Weights of a small GPT-style language model, trained from scratch on English Wikipedia.
Architecture: LayerNorm before each block, no biases in attention or MLP.
Each number is 128 + 24 x the weight over its row's rms, rounded and kept within 0 to 255. Layers, rows and columns count from 0. Numbers have three digits each. The size before them is the row's rms in percent of the matrix's.

# layer 15 attention output (transposed), 64x64, rms 0.112, rows 22-31, columns 0-63
124:106192143128155144095153174144103148179124135128124117149139081128128129125139101107118112136097096088173167153165074113118089108129132147130124120136151103109126146121128143094127128133130108
113:118112150117125120134124100151105151146100092122143093152104133100147100132066141141167138138163137125176143135122117151083166140101144108082120122093127136152129122100123199148127147140126126
093:123128127121127119107089125113163114096139125131147136114127131136137142146151155164085172122139135068085112100143138124160131099106102109165137127126107103165137174124144141134122067129160179
095:118103104144106133089144119137151121124096128127132186106145173136136133163091151127110130162127136116150141083127083116157122131093096108145129087144125157140110169131123164114120176108082137
093:174114099131108096143119087152146128131106129136114115161136165127141149134120094180107193118123173149135131134167102094119105133143146121094129129079129104138121108163115120104161101107146121
103:094178157128104128109103105158146140125156105162133138141168140101154146136124106104139131146126094144116150120167151157139139155135087147119129087148130166097073101125118123148116090087129099
091:126111111136125130144148111136104124145079119104141140115106193128140141115162122131119096156182117182126140104159127103075153155150140099146128130108102092099165164095103133119113143132117125
088:156136111137126109123122101110144088147142155125116153120170129143130088139112105152144160124122088127116165106180127165119123165078098120140092118134150114125083126158104136145142073158157124
095:064126139114108118154101111137102180119140121145141090144085129108135165166178140146160142114132123131130096135132105117111111171142119116123143106082112152168114139133159116088105144142137154
112:125185143108175128136132053117148129074119117101109119105148136140152177148102113108104094116133130123131126127143143143122110142134111092161156143123134120126135110137077141118133148119189126
# layer 15 attention value, 64x64, rms 0.153, rows 23-31, columns 0-63
110:119159144101142156162128151133138100139125177097128117086157133142117168131153137110102127128120163133112083121106117070130088138160063132141148154146100162119148123148128084119120135127140116
097:115156121119127129126176147149105147131159085125105129175116121125092114089106089104134139110093123152163166146132145139105156114129175155146080124130133113086164134169158124136140122120124091
092:146140149125150138151159119103127106150162139121125125147108106107168137116117151148111121126095109142076070153140159134134146125141137131143096152081120099119127109065129122152158120151194136
094:088126146169086169109122127122096133145164152111098160125083100109127131094139133101131082103145148096109125087118142129100160137096141143176143147116098151143140148118153119141115149168140123
098:150129103130169086110179145109104141123091136157142096101117109143117124122160170148117099126112147114144127113131107100144126116162155115140095164119159127153177118116119118108111202121108118
098:138127152167101145084137130136142142140118131121118117168155076100127134120111164138153131121112176093150093119150132133103108121091110141137139122105112144109096066174150099150138112123168156
091:070148157129111150116155143136137170127129115151143088135120125114107179128123137141096082114123160118145141156099118127149139116145147144127139118115116103114186117103158152105147158103067095
103:152121119175142103117144148136135113094102100141127171118138106144128079081140132074108142130129118147094117094137148151103151088150113178146119188162137141138106104114114092130136129126119122
109:126121101118082105109110175124066122163090094154163119154144122098098102107147146170174128164094149137137141117116146098145170115162118142112101146106097127120135131119123121127136151144123132
# layer 15 attention query, 64x64, rms 0.2, rows 32-43, columns 0-63
105:095118155129184112142081111147152133131108128174113161141118155142095151108096097107155103167138118136121124114131105115167143099151138138120104111108112146170074117137105138112104123175119149
108:175131142118122163161144118149169119109130138126123123090117094180133112119113148134152114095151106115143151134124136164096168132095101094089128108106134109165106115120120116118189169123130098
090:148092101149094122135146136140139076125110143090132107104102092180095107118125155130147116130154132136132120091123086155091122149140159159117124178161113170134108109126129102112162148162132139
108:137164109155135121142171092117108134113116128100105119125120151117151128148133127110105100107143131170153178133112111170120132119124125089177151162085105066124134119114148095115087113133160151
108:142131088125145130137126141102178132114148169097127142132152114142078171139076150099141128111129113148131130129147160129181084146137111185099111102098097140158123104122130152125127098126121146
098:128140133171100125147150130124139139144106137145097186158102123137089155129153090126127164122137134166127137184128144075100093111114114081121142136136116129116111115147106149090162118157096110
103:144164131111127109114117125142088118079105112166111149116133139119091156126099125130102105123116151144152168162181114147134105100166138166114119111123097109112103150172106088161169130137119108
094:118141124090103080139146144156143142154112153129156128121138089131121090159122142099174103167114099115135138114073132127125146091121146119089158097171114137139142098137109165175118133101134122
100:120117150105112106129111118141180126127109139134122104156177115163121127131137170165122147116135112107127127075164097167092117142082163166130140116156112063096110126123143106112124116127133144
103:111099167133121113167173121143138133127119134133140090054093119120129141124170153157114129114139184156107102139102154151119130105126124144132094109133111113129138122140114122116126082087176155
095:167168127122121103129122118144144108113136081084149111160103139112127160114151158137172144175113128057112130129150141087111083122119145135155141096132124108148106102153136128108139141100142157
093:123186139124098161099137132109122158160141116123139129103142092143150133097065101101110125145147146094163126161112140092090132126167152108128119152147133142114105176117147152134091100120112137
# layer 15 attention key, 64x64, rms 0.205, rows 32-43, columns 0-63
100:138136129175094154123118150092167126102093129173150159123134121137137172154109088094139100140154129108111158083127118114176108105161166131127138140113117122154122161132119085118113112144146098
105:117139100101126118140123103120130160112134107125148083100114105149144128132163130124174088089162136111126112139141182095130144119140115137088130109159111157181140098148092147155109132177103105
089:089118102137151154125103122132134128145079194044118092106102121143117122152121127156126134117152118153117122111144148112109119126125188109104104166146131151129126111115128141103132145159104144
110:121120098167174110138155147128093101103089120107104132117096114136163156110109121136106078165142155146144145140070117153117145142150121141161167132087112102118140094113137155149142129130161137
099:170144140130127144143122131124159143151084119113132128120140126117106139113122127128180185088143113148127157123161164138116094131097099152123149137088100184093088125134112088113101097140138106
095:173129108167121143120143139097086099127125115162118138134088111128142148167142122113138145139129136092145148178123111106135095159116111093094147134118149141118063119130120136127139167144070160
108:162133106128115085103133173130088147130153148120087175100145148126144156124120125088171108148142144157130166145139106138125093138108139102080154101157095131127102131137139128178131144112131098
095:120155169087143131146140141184152097130134115171129107099100093143102087160105110134097136094125114164146139116137115129153126166104121116145114143130119126123130121158087170139116150134101071
097:124087116122085125155074149164111106132145133106098113143136101158121113145135127166143096121175161132105170134117154156111146148150141156128154116132120103122101177098133131105097103163106104
107:096129189130145139130155121104146154074118170142131091124130137116124116117152106143143155149097157157099130144098149140114122121142145087139141141156064088151129144117083136105096113144145136
092:126139144121115158122067149141117159150147128096135105154105175156099156144107104095122134106086134074121130130091110079140131146128114125157167105126115111132126133099149139158144139158167103
092:136149156099122119129113177125129147132128123129163117116102105097119100092117119145099122152169119102152148132125095124115104142128116146110125112135203148123120115061094149172131164125134167